config = dict(
    n_layer=9,
    d_model=96,
    n_head=2,
    n_kv_head=2,
    head_dim=32,
    d_mlp=384,
    vocab_size=1173,
    activation='tanh_gelu',
    norm='layernorm',
    norm_place='pre',
    norm_eps=1e-06,
    positions='rope',
    rope_base=10000.0,
    rope_fraction=0.5,
    qk_norm=False,
    attn_scale=0.177,
    bias='none',
    tie_embeddings=False,
    parallel_block=True,
    init='trunc',
    init_std_qkv=0.051,
    init_std_o=0.0,
    init_std_up=0.051,
    init_std_down=0.0,
    optimizer='soap_variant',
    lr=0.00248,
    beta1=0.95,
    beta2=0.99,
    weight_decay=0.069,
    lr_head=0.00545,
    grad_clip=0.5,
    warmup_steps=200,
    schedule='wsd',
    decay_fraction=0.758,
    decay_shape='pow',
    final_lr_fraction=0.1,
    batch_tokens=[8192, 16384, 32768],
    seq_len=1024,
    doc_mask=True,
    train_tokens=86560000,
    steps=5031,
    dataset='wikipedia_en',
)
Each number is 500 + 25 x the weight over its row's rms, rounded and kept within 0 to 999. Layers, rows and columns count from 0. Numbers have three digits each. The size before them is the row's rms in percent of the matrix's.

# layer 3 attention query, 64x96, rms 0.097, rows 34-63, columns 48-95
109:512479520504544501489526476500533498497484497491484509497490491511520478528522509520521484473479468531518474526451494486510473510530444488450489
080:517498493484463513475484504491491515502504505496508513555508518447495538465471522480509534548541556514478467495525518497524522523465496513514469
092:479541530473461516505449536492486500487551507504522505490512540462494508490472471468504514521520505473486514470522527516474516490488532521541491
080:513512482475498506496468516478510503505525526501513543538471519487481463494476513482457508529514500478470471493521533514508517500454523503561487
096:519470545538507504527541493491500500498461489518480482494526464524500482499559492511491499443475487525524463539503482474538477504527484510456509
084:488508532484484508486501494519502527527469497498481523510480483484522519501494506510512499456464405527497508527507486511514503526531455527469479
095:469496502557527494463483514518489511546489506478458475486494503476517474488512471514473488457489523540500489513455505485480502523511503510457480
097:500492487494497508481519482507515490506481510524543522486507476529498516486523457554474446473455464486527513494484466458466492487549475524476524
107:519492516505510481500533478520534504469480500506525512503486449524514543481526478539522478461448478501512514534477481492503470499531444496472489
114:519486491506539481494530513515522489502478490488461531505470465503528504472526503529520492462477448537517493507468488528500506492545459517450496
101:533502489495522471498525531474490499493515496535537508544491462531548529517524497494470503492492488492485514524447511506530489462549494461500500
094:472515524498507521478470456520512482480520529502529503480504522529479466529487514482506480509485487446491527532519510493543497488466527455535478
087:477507543536478495490469526505504519515512451475519464472524469507490490513479526527516511523471512500479481468480490468483519489533555513530512
100:471532528495487506517497509471498490548468523486527520546551536488477513506459472485509481534507448480509484531517518485474554480464516532538517
095:513491447477522486534493492529468514477526465547464454540518500514507473480521473497503508520492506517501450528479495513517508470516495499472527
096:489463499486545464460454480536526495483494527541555510516515504466511491504500536486509497473479519519485495497517486490565494481532496487491518
097:475493525481485466535514550531491481486482502444556515557469493504509464498467493542504504490498498477510476443469470500486532515470504456506505
098:513478440469498492529486518522489455491499529516528506535477512464504514495470503488469494467494546496462504465512506510502490487455529517530516
093:516531545551520492506479484488485520523519488520507481466494471454517553480458468513483492503494542495539516509516517509469522487504518523508471
088:472493507486503499506503524512538526470533554512518538475513464469473521514477485502467510510519528500495509497473487536503480531484446488475542
097:473530454518499465525511492487522505496488495511525497548488498490503495569497505504517512526555517479493503466470477529522502522490517495517497
092:469492493477498475506460509473479520478471512476514498535450532494561528467492478450461520516491558505518536495517534504506526499536449511490506
111:491480517533519546515524456521510501457490442488482494487489483541539517518511475536434522471486494554530541506480489509507463512530449503492481
094:513518516464483445510481536481490497482522457529469513554523500537503513472498517500469526469502503508474537511509521503505494511486553487484538
098:504508551520520454519523522516469484508501495490519539562471487556501496505496481523495465486501510526514502552534506501487498483514464497482537
096:519514493462494486494489464500487478523520494485455541477523535518495462506514495494481537548485484510485491478482504503491536508547549480505469
105:495548531474489497530472538519469515512524509530509504517491503495539492514501504482510481522530456512459491554515495518506494498503519488519517
103:505489500538524478518505495510481511476463537508477487506522501493475512513522489511523483479482453468508491509492494502527457547495475535503473
090:476462532505528516490498506493479487513480485523509495528503509506545505484528501496486474528531504528476485459573489524482502526555476481499430
091:534494528533488469480536485509506460464482542501493488494499490460547469466525467575516496503467537545511530510516503485506507468466516488447519
# layer 3 attention key, 64x96, rms 0.111, rows 34-63, columns 48-95
110:519510464509481514507466498574491483445526494486510488519451485527483494523532459527515546458488514480521507513480447456502486500517517519516516
075:478534492534496532504464519467471511538508496510478478476513494514503474507520517483472478460489470476528562526459493479510464515491470533469453
104:481537532523484499502529503434523507528450517517492462512527494483502526495531546448472499536493495500470524484486548506508479477515492493503436
086:507564495493489566534463483473530495527482503528459455479506500459530487512506512447511482544470478518507531494497533505518463513444458516436531
116:528439463495528493513476493589505482498537486490490452531471518515485488484517466553557490482477528498513478490488473490494494512484509479486487
086:505518501489493531489494470465478505491484498482520476509535534488483521471485512477469493536505553478534491519489537498473527459530494459489534
128:502462505483474502561512494578516471472516456506489501516449456506513484485508466528518515489500510506518466513508467480525480527466491518505524
078:497477509527523456505510473518522549500474521491494506528499510460452480522502513490463492471490492474468489498470499536481483503490484491500485
182:513459508515496499519515503590494495473510468500479507483475487529517493483516458548542515487500537517535476487488471510490500528482495500490527
135:501548521518496505485487501401518503531486534490521476497553510488495522526498530457466479532499481508487506480541536501555501483507488526515502
105:463534518517519493477499504448492507492503506478488494517530521463489505498512525439517478515488453509489518539491524526492510506472485500497491
084:530476477520498511476493513505493505518507483538469515505513449490454478480514513478505502516514495505488480520517462502504509532547476471471513
077:499524481475484524514506512484512517471517526515502509440493482496440503471503470465515462479488497495481531535484550494472528478502483519474492
108:499462499512510516549493493557505484494523507487508498484476494566499470489536470528520486468489522506512487488474438500536463491499480489487531
092:483535548507482535477554475478515503519479500483470507505535541480504486496511530469490528506510458508487515476497497476499511491524542480529487
088:523520510509477475497486468487486506471497520489488512497469511468530522465486463488459471518462469541485504552495498482472496496450517516493511
085:495520500513515494483527532489489486475513502499522509498525428494507502505502487519486493534497510483466511485502510521481444515476497506470543
092:494505496492522463509524482530503490481506475504464505472488471543486492507527464539512483545521486501565476495502505488492450508528540526471480
086:463456483542497478502528496566497485454494495470492521466496492541498496522519480528498507467524499474510474507497511502519501513496483521464517
081:562510455503492493488476510482446475530444502521492518525468489519488478483556502518494514522528459515519475469509499521493507466529509524518536
084:521503443495504494456494514521477506520519473496536508511495483521535473462532484490469491496463492485503493488517482470483518508495485515500529
081:498541506483487486500472481504503517513498490497477479548448472506503524520474528485508514527555502473513489496515476528532536510487488585525485
117:465525467500496533491526541452530515513498523515497485481501505488494533509488566487484490533505497468494539499465508493498501470458488492504472
087:503496460539555470499545517526537504469500496492498480488469516510490546494514482517510502474445503512513511496465478497525525529510498508486541
100:469538485505496506488495510446509520500498497498477456468485494466528514487498528481494510509509487496455517507507529553541495468529525503528492
095:500463520519509469496495498539493488456485497501513494542485470465504456473503471586541508444488525516519513524485483482509504494537498507489493
121:532462507544498525509523473565499476475513443455493506507493491496509502486523449541511510489511532496535488471459488471477498512503507503520533
112:506536474445527521511510481445497485569497490533485553487526502498509506504485529447460462545509504520458525494475546488474507485501506485494473
078:497516466478486523499450468538532511452511512501488503525504449469515510519514497507473521479493524475507488489519474467510501484496495503498528
086:486528508523479511529512498465514513516506546493508534473552489467503508491524511470457511501519474486482464464560545486497487523516493494483498
# layer 3 attention value, 64x96, rms 0.135, rows 32-63, columns 48-95
104:568498551501512550593531482492514516493518480513488490522482492461484475502475480509511505490511502459524517520483509487482517487506498511482498
119:510491542443547514523500497490471484499439496491509453483486508507482501526522478490503503509552473526519510531466527515559480525471502488471532
115:516507580508500473485489514498524491516458507505473498511500505538476492515483520496513454495521461482522478474533468510541460496484459539535491
113:511451491509436478519473510472492484562467514527532496458472502507526533502505466510489508505512488501492492466499524524536491491485497488564535
113:516519460469500523496513491500507497511512513532448498491500528466515500510523518487521492511525529484521489512485478511479503505453512489491444
097:490483532543476508482518522518479499502442530556511485490485499562517499510482494524510542464470465481450509545515502474458466468518480549485501
114:468486505520484505538545482490524488496508497519492522510517449486530506532515490496514545520486507552472477468482507491501508543472465452420462
121:481513531556513550506483484495457435491531501521531511508510491489509496491516510504442500468475492489500532536513497542501493488428491463472465
124:486518503517486499467448504500533451503474474495482485510497553519418557463509526496504537502524513505520495480532523470522467492486503484480506
112:497488463499505526480549486490541440496475514510513423457491507462526530536475508490489551504520530481503501506441543472529472493489486544467499
113:498485484500490480593487475512502501520552507457563495479480493508479458495486483490464520531494534471469480526525490499535480493495519505504536
106:529507534529483503522480488490461495513520495469551517499465468479498453465494510485501466485553552503488494475514499493509510501514548540531484
119:528518517509503494493485458508514530497521482552504515481528507506473537442539508491461501510520507530526501549530472490478485484566469457484477
116:486477506539458463505530537496532488515468494502479452489438473495467526481562505508533482504515503505492500490530499513481499492530509472524446
125:522492490487520453466485508495480475466513523505507519521473505530523535516514492504512508533502513477515495566485450519480523468489535510507505
120:507513470457531503513459502493524512492500470493547499451513502506510462511471504509516503502534496514483474501528528476500488498455508501541486
112:537485493528534503460531466497479534491534489523493503491466457517474497519447486476465496454507522490490512522460507474520497485503502479499515
113:455508502490518488510504524503490476461497490498481493489535561482498527583477487488487478515474524550549504485492505482511496515519492460466512
098:531552489532478473502551471503480492512497491500512505506476504467499526494518469508497496536479489477489515523572483479451461532536485504470509
107:499487480505539507487560445489495487561472493485543464484502514519496478487460514480481485489512470539447504474495516517475502538498513482517498
114:504472497507556488484482514490475462492529504538519499567500475491489509523508485491488571498501536518463506509534519510501498500484521540484518
118:527517504495456491525464544518529496541555524444502529498482463481517497466480497499501496499493482550488495521542537536505524510495549475463487
111:459525471484486496472536533499517541506486495509530509483512468519486528517508524531514444496505503467482515488533481490480572496526502525492519
106:506502532482497531494477535491549525505493479468513474458441541504431466493511517507486457525501514531497467489463493502499505486504506501501524
123:497535511505547490483475477489488502443487539490525501521471449491512477522455526495520499482538545491508483487494474524481543457477503457510516
110:491512481515527502509489541506486525535465497442486460508503494504483486491533522492499475461498498532483469537484538480488529495531467501488492
115:482510530489502536478467494514502492503492498508496535496505479491522529517475499478496525512535482519523472447500487458610503526503529481519444
102:479525446490497510536471488500515498490481513449471450487533507489465483531450515520523521503444542520509505524496522532544497527518519480486484
114:476541494486476493528506507505529491481483453539454530460521514533516486456493512471511536498515490516547474470459481525499494516497547536465443
118:580493502513525454515510520483505498491459498543527523507518515541502505489505489499519490510466454495501472490492497510549502479527459495477478
120:502478538478529482471477542498547476528448509506427561486487527497523470458498501530494521501539453461500518517497496499483475512523490477486443
118:524510486469511509507485472507494521479445478510504439478502483475488473518503473474516508513441488524511523487509516512526453514497512467490540
# layer 3 attention output (transposed), 64x96, rms 0.137, rows 32-63, columns 48-95
102:539507455469493517505517558524509500496511520512465543510501480499488499474487484468530528573479500461461518525499510492503526481498500482497509
116:516495469529533473465480491487499443497475480497476465543488497465491551505483499499464504458515518520488521517493497511506460526509499485518514
117:479514517510433485494502487491477514527476478435507459489513511509517476489513506537524479443550458469514505445509501491473486496495507478500517
111:541501506493507524494492485490501484461521463507511496498475482514593540458483513543525460473505505493497499502485514496496523519496511457504531
111:471523498456502482541520480492477514493456459486527502544510538486464519470491514490511525494510502497484534514486418481452534508491520483488505
100:530486523483502484456462534491480523492511485487523486502492500503525441503544517511485463511488447484461458520526515473503434514493523518533488
115:497506485500487501503498518510489550530483537514467533501491530518494527507511520496504486481509536495511482481502494487511539537498497559501495
125:508481514530491524484523470505480539460505496503478493453546507543518533446480506442491497496530500462480525513472488482519527489464443450513472
116:453495544551474487482461497478544541512508517439538472528504478452530477492502475536504482513510472533520523525479475492479513546453498481541473
104:514530488509519556463470515454511498483526511506503506499488482502491484504536517523516493525487506493482460493467484446464527538468484476491492
108:557509500481485495445484506475483482498498496515548503480496485469518583522513541493528500515480499483504460439532515550517526527488476507534498
098:486499466469502487525523502494501499483457485529511494511516477527480538546499501491504508449509464457471494483491512532526469500529464498509484
115:516508546493485483508575491520523513507505524498525517485532504503509530516500494488455532486519544490476514504505525537473532500451479478466510
109:437485493489521507472533501521500535458515539480535500529482482495514506483511496473494486518482491495515497495486517517464468459519531535497485
113:511519486544537493516520548465501480480499481531485512502513501487531505530518476520485522535492473451513510516511520493491519516532507464495480
110:491491510496535525483492512523490520519554460538488497496471533428508498489469550518472514493507517496487453480533497508519521500513491520513500
117:540508459517476501483490516471488510481457481570552489493502488460497496504476466512431495489467509480494503496479540468527523490520515480488538
103:507511513528526502516498528494490494498494522495492534490512553519501510518514499539477446515554517484470509506499515519494448487485489495539495
103:498531507520488512486523464515489490541486470515487447488526478517458499482492505508508501515501502501496509495523472498478493500453545515526528
113:478508526522513500498545531444478508479481468482476479479483494538475498500516473509465497471476529480514510475492474509530520501506509524478492
110:511459550511486523496454533466491478482500531544477475467522494482532507457505506543488497498506493410499548503489483496501486521501537473499530
119:552451491525524510511506498523481435511512529483479524495526455514504504511490500474469537449519461482508494505506490533525512519533498533538484
106:514538513492478497506503489504463524503515504429469547547513486505507499490484476527508477547517479513502493563489542497488509496520497538489517
109:476456485480537492461517483507492479503494490522521479474470492480515504519533514510446496501476482535495520541479540501454521530481495498485471
123:494536509498539513474509494518506504513483540487489478518512510483498492515468470501518490453487482487508501474523533503477543446524498497501465
112:510512485521504488525489498490507490540508496506473481501554509505520464484491519486452503511498526507501467472460489473523526495479475521490495
109:499516503477475527483474527507488494515498485472545505503541532507519490535474484466467540485519503528531501504535506514566478537512475506513502
097:513501475497510533533483501523511474506462537477507524491482511496465507520474482547474517502515473521521503492556488532496507533443506543522475
106:466510509453514490484508475443501463482498506457507514518508520507497495494507524493480556497528464537498516494500464508459545529553534504461500
106:476492537562497467507479536513473482503499500487538499502509476520493487522508507489503483447483489501499492501539477512518552484528503480462529
110:493482517519524483497523451478507503497522465525482510434503482500523468531460493483481532475540467485502475538547512489453480536500493528476495
113:513492465498471491470523515525506468513504515482459474519520521479480528491513550508481517491510535512498523470518518493493475492467528480471502
# layer 3 MLP up, 384x96, rms 0.141, rows 0-78, columns 48-95
096:463465531501470491507465452534519485477465522460506514464512464454477502495522466487514497473484471511503522496505480500485509523495550475519510
108:494453530480516515543514499525539511485477496490544525452566463506503526506499451498455495453504512485516498539524475517522552503493512506526486
099:498471471522505532457511482497482508507490502458503492499488481472467484507540481550514491490489523556531516497469483465534494521482494551458501
104:496478469527485488499513487510498475524481513515557490517506470534473494537532521523519500487474527463480519467472464478493465500541489487518496
101:495521522470458525478528480567495516528518489542455470522496524531499481477479520500501556505510507512512509495504483478489431424480485470483470
092:499469499511484529484491478501490483439429473509487513462532493509449534507526504519473494493482501486514511521484482501542521499478470496507518
093:500506484499523475483522471475475478463464512478488537466507490548466518497457465524497503479456510526532494489484541510499491524474484541486482
094:526480502549520529523486542549459482519446475496522517491456484488465496479538470510526538525476486484515488499450492502480510509520475496462518
107:521502485523515523472509491517543546506493445474465489488453468453561533522505510522478493525527527487535473489508498535519483517509473490484536
087:536477515455497466477546523507497526510511521509500475489522487501485513524521502527520515442495516514486471472470517501521514506462461513474556
101:533498519490507494503519513535490463498485500452498494456498472523502513467517494537495477466469506485515470511479515491540495516519496502541488
120:504519503507539499502513535520522524505508448461500527457464477493502555514514507534495506475499529515513487543487523517545534513527462513496522
104:536504482524517474474515502536530466459475484518491493472433547478523510530489501514489469520473478502460522497496459492445496542511522432468505
108:509458473515516497459518501529502500536532490477518536433460520494495496488512500481532526532449509520480489469458449478490464521510488511477487
105:482496487453490534530523492503488469472458471519469445519543491504466478518528459511530476501511506486524450531501499463515497491494540532541506
095:478485482547517518523514500476498499486502504490502501466542441492530503521549514510494503471491529490503456498481491530543468474519486464541503
103:493505503497518531551487536512497454462493461493444513489530495517485518481494499558495500496464460507511507551485516468499471507491514474525510
095:492460469508526504539533486469552484506484519516505497499497514493480459499512511521536466504469511533472452499472470476471500549494486478480477
108:463486496513474459509481476498507448495465483464481517455498464469487495485528547491511525505488484505492509498477471479530534571495499502502473
107:459481499493452479542491505511505485477515476497481523511445498497505458504498525478508464498482500523460504485517472456496463536523538488485482
097:523515507497505490538493507531496500502494538458497487472494508473493504501496500496540528454474499572529522541454488463550503547509472501542507
099:506516487469513532515510481507462484483463508447506514536505473501473505474538483507527535474496471501535484470507504490519521539497459575482503
095:464516485550487514515510488489478493474492500515503510480525472527464539496546518541504510458442502464489506487495494455494499499481487526499529
089:526506507500520497520517517527482475460508491520459427523529527491535485501472484511504466446505505500453495481514511474471476481443496485492553
097:482466521518496506537530503475525477471513458492474510502498500513455473494528503513494455479495482566461463515499462483514487542505485455467477
101:563491492484490491516486567523498477526499495514501523486474516480469503558531501492533550487461504514492479502499479484521505503507515431455478
087:463461476513500528500515466487494483479464489523499511515519506555511511496514461532468518466471494510563500473467491503480481500513513501475518
088:516466533488507506453523503505514537495489518528522491481519529457491510473487529544479501496467535508523450478507489525481509527517495531493470
103:495482517492512509498497505552469523480513497530519499498510500511575512534506482484517474485503480504501515472518547564496474472560484478517514
098:474508487454467533516552480497459524485494486481520487501509537497513469523534490541522492445519484501527470489496475495553493486484481487499498
096:526437531516497489510511508484489504427503498466473500554523495494562507463523483523478457469509521458512474499459532493547518512511514511503503
107:520494469490485513496495537477493512474470440459519545511505450527476499501555509561514470548487530473491486484466546464487513503495442561499501
082:537496498496524522536510503465465481471513480545479485520502494531505529518538508478468481478539468490535493475530496443522476476553485447482502
097:512482506495500529513462530499509488511464499500465514505485482463477488459498501537492507483507516518461511512471526420517565514502473495481487
098:496522525494487505497561477529520499511504489495527474470494468504538520488465510542523493471498515474528524523517569551518523506494483523515537
090:477474514495520466529514509494496496491530438455442511481515494512516517482489472497488507496527514508496500522496446452495513565492496451490515
112:523489483479470512482493512531495531542520537496532474495437524497482491509506520503525533494490478507485473516468480438490536537495536464499435
106:537512500483472505495508520529495554464459473462484519525492497489453556487524473529533506507469514507493543568485503500497520523492479515488487
060:472454461538525476531492494510482486453496477491448471487467482512474495489517469540498497466436468520489470494478483478467464523495466535492501
104:492466500486511482536508507509499474545539482463501496485487457535435466502522457492553510484467524499504509489484499505517486510512517497473505
097:484502524507491507483538492486505508524512527477542512496517518513503474505501476517548498484517540488505508480515510492526438468483493524485494
095:501483479522501544470490525536516515516485447489544500511524469506480553487499497566495507486471522441511459506504518513511471486521495504522498
095:524525465470481511564525509529502512526470483487510487508507488548476462496506482517511475506490527498467479519496469513522497490500537494515459
112:541482478513491500455514468502514509493511470538481495467472519508506503492514512538523492476519499490521483526535482526494484511473508506505475
100:488456469544493525515508471457468495462477501519537508488510476512479493519537501549536478471438513505465505488471509488479484537483526512469498
104:512473465490544496448538478506469494510494544465542498505489494484473488490530515505558517487467498535509488500434481489536500530479517546514516
106:497517486464503481520544513556469442532496517502519467528514477517468455483493468511493534469489513531501482480462478488502533493474506546504460
092:497498505500502468467454510532501487466503487502475498441475456512526485495498505475520511528456473498519468514505491491490499546523484499496482
115:518504494498504501468543487561477512496459528486546497481494541508466487496522532509466521506502498473539510476476512480531475492499528543495493
095:472508519510511492441520476567530507518486488517513484480468470508500513479520520507445491501500560485515524475496491537497484523496467531485510
124:509478477493488503546529492508484479495473474452493532459492485521486506498494466505509487480479454552510491486491475510498481496470540499500507
102:514499495493538467470559480541478522504487476527499495498509455536504510475488472510483459489483527505511496462512543532484493504489464545466515
110:504515535482509481502477486548503468528463504457542493497487480489454507493528482481542490476469474498501529506437495475511565520506534498541469
083:468467449479450514501512513520464504499477486472513483490487525507450494501481477543512472475468503491511525499487491466509533524483526507464488
097:512518507518469493511521459536486508497467488559497432472494520511493495528451500511487501487519524481515506507483469499476457498503532485497500
091:494495525464475468472459497505464522507515486501496470519463496525503523507465508498459505479523502514473511516471462503496510461551505487503505
111:485469520541495558525492515481471488460491465449519535525507499520488526503500493515509503439492465546451477504504482475503471517531511480495465
113:466483531526506518508493530503493484507503464475526547536411472518504497526493483550542513485475503503512515499507484480535472521517530479488505
106:541539477520480491491506502501480493517514471450509537502465442494478504505510508520530512514493483555471487482492478474514460495498473513469487
108:499444504492514547540509514479489525526505476525500522534494500453471451493547447515494491478485528543515499473498466478521486497504499524468485
120:500532505547520449540492460539532470534484482536489478467481484505535454508494490500518504489498515493511493469468448481477487521512487468513500
110:517464503498495509527475510519487547489447477454499507509516482483514493522491460535506511495477506480556523538470525522496560525489503528527517
095:509480482504478481504518489483486456467444482435474468492514498519518521519489503488505517492478480540519514538499495516504485539476514517494515
106:503507480505508494484527496508557548514539494472506474512500506460523491486495500511502504523529469531485438542492497542460526495529515458516532
090:507494468517513481484484533509433476477494516472502514500462459490466534478521502506519518479468534516526508506498503520509516530482492514458485
108:516483484545494529522523506516455513529507472496488517511455504509531474508488529508540490479508510528464488468468454516498486477487513445440476
116:512547519471516439490496560560543509520513479457528487517468511518480475526517530492508490475516511472508519542488477497466477487520474473490480
098:493540480469509477493511496519502523474535511470514500485498524523496537495496471476532500477549489498515520519513492539533489436492484478481486
108:530511481503481506541512520505495482509466490510478533511490466551432487534513501520482504502496514551514509514470501506459499536514526507524490
101:554527497482499511490480476535482521488495496532485465541473424525504518494538474505511472492519532502535494493527525518485523492512480514504464
089:492488494540517485438486499531421510521494507486526495519498499545499530511509490476515497486499481505536520487489504485500489519532497553497509
102:449532481478545504491527448552555545454511511509513496507515507499503455472436448541493464479480511512531461495503490548491461481525519514470512
100:445486484506493533523490513529508515515525507516469512532475481532498478511507474530510537456484525519529519489478459528468404502512494529486486
102:502464503533499496499516462498526502461522504517491456489514533495522448518477463553486496461523495502517466510487464449524509508479485475518493
118:517534459477498513508456506507472498516476468488472517491419483525503508515476452490507503477480517518528470557505511515482493467519482519480487
112:482503499515496480528507510507493423510513487533504521532490478514473486506516480482514531471468500507497503481480468463453510531485526460496507
101:497498482508513481500500449518486490494503488521478488500473484468516481519520492529530480513511450509491493511481485479467519550493478474449515
092:524505531485490460482506512514505547446524488481516503475465492498468497484488453502522509471492496472517518507476559466524537529536478508479478
106:478510487484501535531494506490480503480464465454453529520482439483467506504519483543507498502494516524511463496488474533433449493537460526512507
# layer 3 MLP down (transposed), 384x96, rms 0.124, rows 0-78, columns 48-95
085:494528450508492459495511567474489499525486512515477464529484525521484456485518520518477532537524487504466493539456523476506502501485494525501469
099:475524447552494531490451502478489509497508483489481485526436530474512458523518529514527507518478481493535543530477506479494469500482505481513497
112:473478517492485482493470525538444509505530530491532465455511517466490500447490525508470510467455510524486506508545516452502519545532513492510498
106:490458468492531517510514483522478494536476517463514508438504495523483462550481473510529469491479481491515519518486492463524536478529453462485526
098:538479467499560487502498493481489454492513534494529502477463515488479486515499536511479432458500510456493499545509472497476524566542536523483526
089:470491498478529559515527494499500516514529506463500494514503489475479495497484517467477519488482497449493454522490531489486494513545521537477461
088:482458501494456454492471497485477529482558485508501470447473478502506467500494513465535490539510491491494504482493514511543524520496528455503496
110:515429419536501490541484512478467494500489483516471505523500486491466495492510494539476485518454530519514479483514465507517458495479519517481510
102:475560488522499513504500505492529494544496467498464508499504491506514507567456507521458477499527506571542502469501510498519496515517496473495494
093:476566510485479476529504480468469495506502508509560502520488502529509510468489519473543504541455518452521486495504545524537521496491506485527504
103:505512534468478499527539486534479501508492519463549494448525543455505524455489484462470492480495515449478497510506522518488517512474478512530511
120:462538526507568492502518488455540472558520493504479489470520493497513513490478480511504513474487551521536465497516534519535527507497506478504494
126:508509509521484501515480498506491520512518509534499525521525482496492506497508493524479515508470509500532422484494495503512435543508519466520570
120:503452496484476444510549461463512501537501515520481490487506522479467509519500561586514513495478520492471494516485503463540540494497487478477462
094:504525471480532575466481467471471524505492508459473514514474499524446497506466485501533492518478499475540446538510488540470522509525493486509480
090:497495525490474515501497506512510508504521484481511509559459534493478524447463461504533500537504442504479524488516488488496504513519509491488475
090:507486550495502501483538465487517520505506513471533521459556495499490474535490475439463545494520531493505453472483531484534525513507489516492494
095:481504500508468480566459543502508494477490511487498464498497478501465474494506494477551565516491509538504506457514517498500544515529481488469479
104:509483491499496483503544497485501550507532522528529487540482525500511526502479466491485478520510509505536517512505518485489494422530456473495540
095:503487512496486507458528526461505499553441507476517458473504519474482524488546478497504490526512529470480517481437509539513490503469501469523508
102:492525494491498446519477488519514516506463500501487453457495506471534514484459493526500523418521524522467498519516486484491517508484524549545481
083:508498542469480474542453529519491534498507488518527520507484488487505478540551464537487469541514516412469530464505498476480492490514498480453522
091:522482496498532508496462524508501501493482513494506520563447517467535478479472460498488504585544497531496516493510517530474480500491535462530498
085:468527465483467493496530513435497518498512514482515567509481458517484516487512498483514509522518479481500503540523498526498518512516469523505441
105:515531529510496498494466504481511541497498527512562473468486484501511517492515459543512545506548498496491480508509516485479483529481527512519492
109:493497495468481514524526521494501514513538520489516524475554497523498500477489431518494523497539515503495454476474531461566496503516492540447484
090:517457482500469526500492539466507487493569529483516499481528480494463471513487507490476488494502483478474489501536477493490530524517546482505493
088:472485555491512503530487508474516502461497477473483471510486504521513486516448468452485478531509523508511500489487560482493525518494505483560469
100:509474482512469521514509538516512494469524533492502513533499519490503503496526464506512476498471467526503506510465493531469490486499508487560525
107:517475471530510485479458519553536476502493471506476503523494483497484490493476487472481481527504490487474492504498547538488485478562512485528483
086:467522466495506494502503520541526521533487482531537496443534509494458501541466504498510508536492465515460521488549475481467484481495459500506497
100:488507549504516520487515492455475483499564522523465454469495518478532495533506480471520542482518512505555471482515444504502511502491519471521507
093:456506475510494479468484513534511514518493486460483530471488529465522479480470507544548517525481484500475514506484525557483525514432504538518499
096:486502540482502462506480501500502540479511526545489502484518487487509512475474477477498514540542497441527500478518486545483460491533541533522498
092:527477489528502508487469472479515489496500488498485516529519491532472495478529470424461528530506511494504475490505490450515526504484563467462478
107:513460501484523455518541525508536485497513433473477513481515473508542473496516491522495508514507535505524488521505502477459549534503529478507488
109:502526493521529434521521524464485538490484504500455499543492487506482524457542475534491526513543501492501519500520496509494452481502469489470551
098:510523511460481510512504480524500504489525492530541523509483454517473511495484448486485513495500488492506523488504513473452495512511480520533495
075:511450498519502456550508510545501473480501480493460491520502480500460481502531461550508515486488499526530449491500492492496508536506505523517518
094:487487482540490556461488524529479539481466489482508524533471482526544489509518504529508479501488488493508485496536486492501510488510479477533450
091:479465473509529494485461473532541461494503466490463528488497506484552494480505504539502509557493511511522483513498527508481554516553459474506527
090:528504538491532454525526445474506458428525510497504490501489517498497486487544507432503486529506514498487515522487476483491490514500505505499510
089:493484526524518474489500462463481478498512523499503486485488482461516534481517510502446522499518510498515512490482512469511518527477482518493567
103:479487483514499533539482498522496533506502527481501511509496512516534518448514514497511492499527530500470491519520475498504505576558554472515523
103:549489516522517455508478517459473523453473507531489490497512525535494507505501479517467501551488480519510501427493538538505478526465504515538483
111:486469528482490437507515524521447520486470484498497529485467509520467509467513546498501500508492501523498534451498506519505505526472478494484486
111:520522428535510481493466519509506487470478497478467515476476521502531538535477504475511516544489472500479538518493514491520494508460498496506491
089:491493511473521451478440537559488490476472485520507499510525498495507503488507490514525532564486500515539466483506491514506527524507534498507482
110:482475506507488497519496530470476432468519510531467478466521483544498444522500500495529460493481486498485510505505453512473523496482513480510493
096:466527511525488519460485492539533534544488477506465514497486528499494504512509518497433522516514524497486520529500524525554491510497474514460498
124:536505478488495510478496482500444486503552522474477516528483474520513501561516560474480488491505500536500492532491484470477489504559530501506505
112:508470454492490480514535538525487522488499471508499518499486459520474481516491539516466493501481494500477560500488509494530487538506475496463531
099:543502473502496532478510518458526505469507518514465548533503528491527512500466484472449493533517494516534484502521472528497465483476504532468487
088:508503423474438466500513512534480484516498496497481506527523499505462467488531457571513493440474514502488511489493476486501523502469508472492516
093:508463509515526495480511517512511496522527566468485533532465501499518490505516495520534488482496442520473464505524535488474519539520534510495522
084:502482464486501513509529521483518499516504522484499503457531495476508491544517444515491513539488508503530476477522556503539465504455520507494512
144:492512475515479535508491508439537492531511472475519500544515502463475529490523501496515501482528514511462528474486474528474474521483506495499531
115:497487492503495571516524502515518479511565514514483507474488543530528515503461491499469496503489473531481475461475488512511525481498509519528468
118:508547541477554567476518518523483493487503540495528490469491461484490499524488463469551490468505531489511504506470482455506521496452493547495516
131:484529531505486494500504536482486467521513454535494488472527521520464510512501464521552474477472507516482460526466528491466537541474509513497490
131:506464478521516468506503464510510471470451497494505518455531500495550520470516479499512532482503464494501467501479546451513522477506473485522540
105:509545487553469476470544514478548502512513503525508493504507501512493501496492461521490486533547505517501520524556486478525458545502519490490482
075:508513531437462532526518488455468480506524523496468508495533505459498480493468538458509501555525498540506512549501466478451520508521489461487473
098:484519550527486511493508481503462456450445520529471530489479523525487495548513507511487495501487529469499533488504491421519465510470480513512484
098:485524495479470495484525530539449484462487487506521504477490471482493511464496520510470529533443497480530539478511522516516487536506508510469482
111:482523550497503430514489473498538520498525535502511465498487483555494523522502455504560503511523474504513443495523485507474495510464521543528511
118:469505509495473503503474536481474483521462530450480456543474466501482516513445496520527481489507513489499483521505511518516515480566517480499487
092:501460520523478502490460506485490474516444507531509481527512479488493469536492515526484517512456500483510483479473504486488490568507534511520518
101:498494536486523500457492489498471483481481466494518493477574524501572526498465491481511521481488485472508475517488475482520508486451501554481508
094:480462498528438462509520521492521517507519476507532541503547521480511497522442487519491506486522539525481448447512513521542460494501516479508481
086:536478540475459478515505523476571448477505498496493495475542479477512487490511519522490512507495533493474504518540520485497536518483466455479501
097:552469526495466506498501525456475460530527452495483481494475472522532565552524524460502549504534498482477520492499543484530495503466492507533493
113:467471479470462522515481551544497456500549523497506468497492496507493480466507478506526472482489533476508514502517509509512565486554527504475476
090:524496485466508522479502488504522506551503483476472501506514488483498520506482507503504516537478459502482530548464501541457511503501546552507480
098:510533487511506548517480470431482506524500482480480501505486519523507497510492517457512484462518498528533504546491490529489466429526482508504491
122:494517445489535509478510514511465508469471490474494503523523530481478529517553491480523511516472487502512537573507524512487480530521517479507509
104:477465516512499446467496459565537487464483474473492498440477501492487463499517461531510503487488470519510485524488507475492561521518488495472518
086:508494524483512464515512510458508508439516514528513523519531465460491492469483515493516536512492483499552515469497509483523526507457500496491453
102:497507471492498573528483474481539521543517501494521484458490497477517501476496521490522497487494474450506476515508500552495497492498517497529476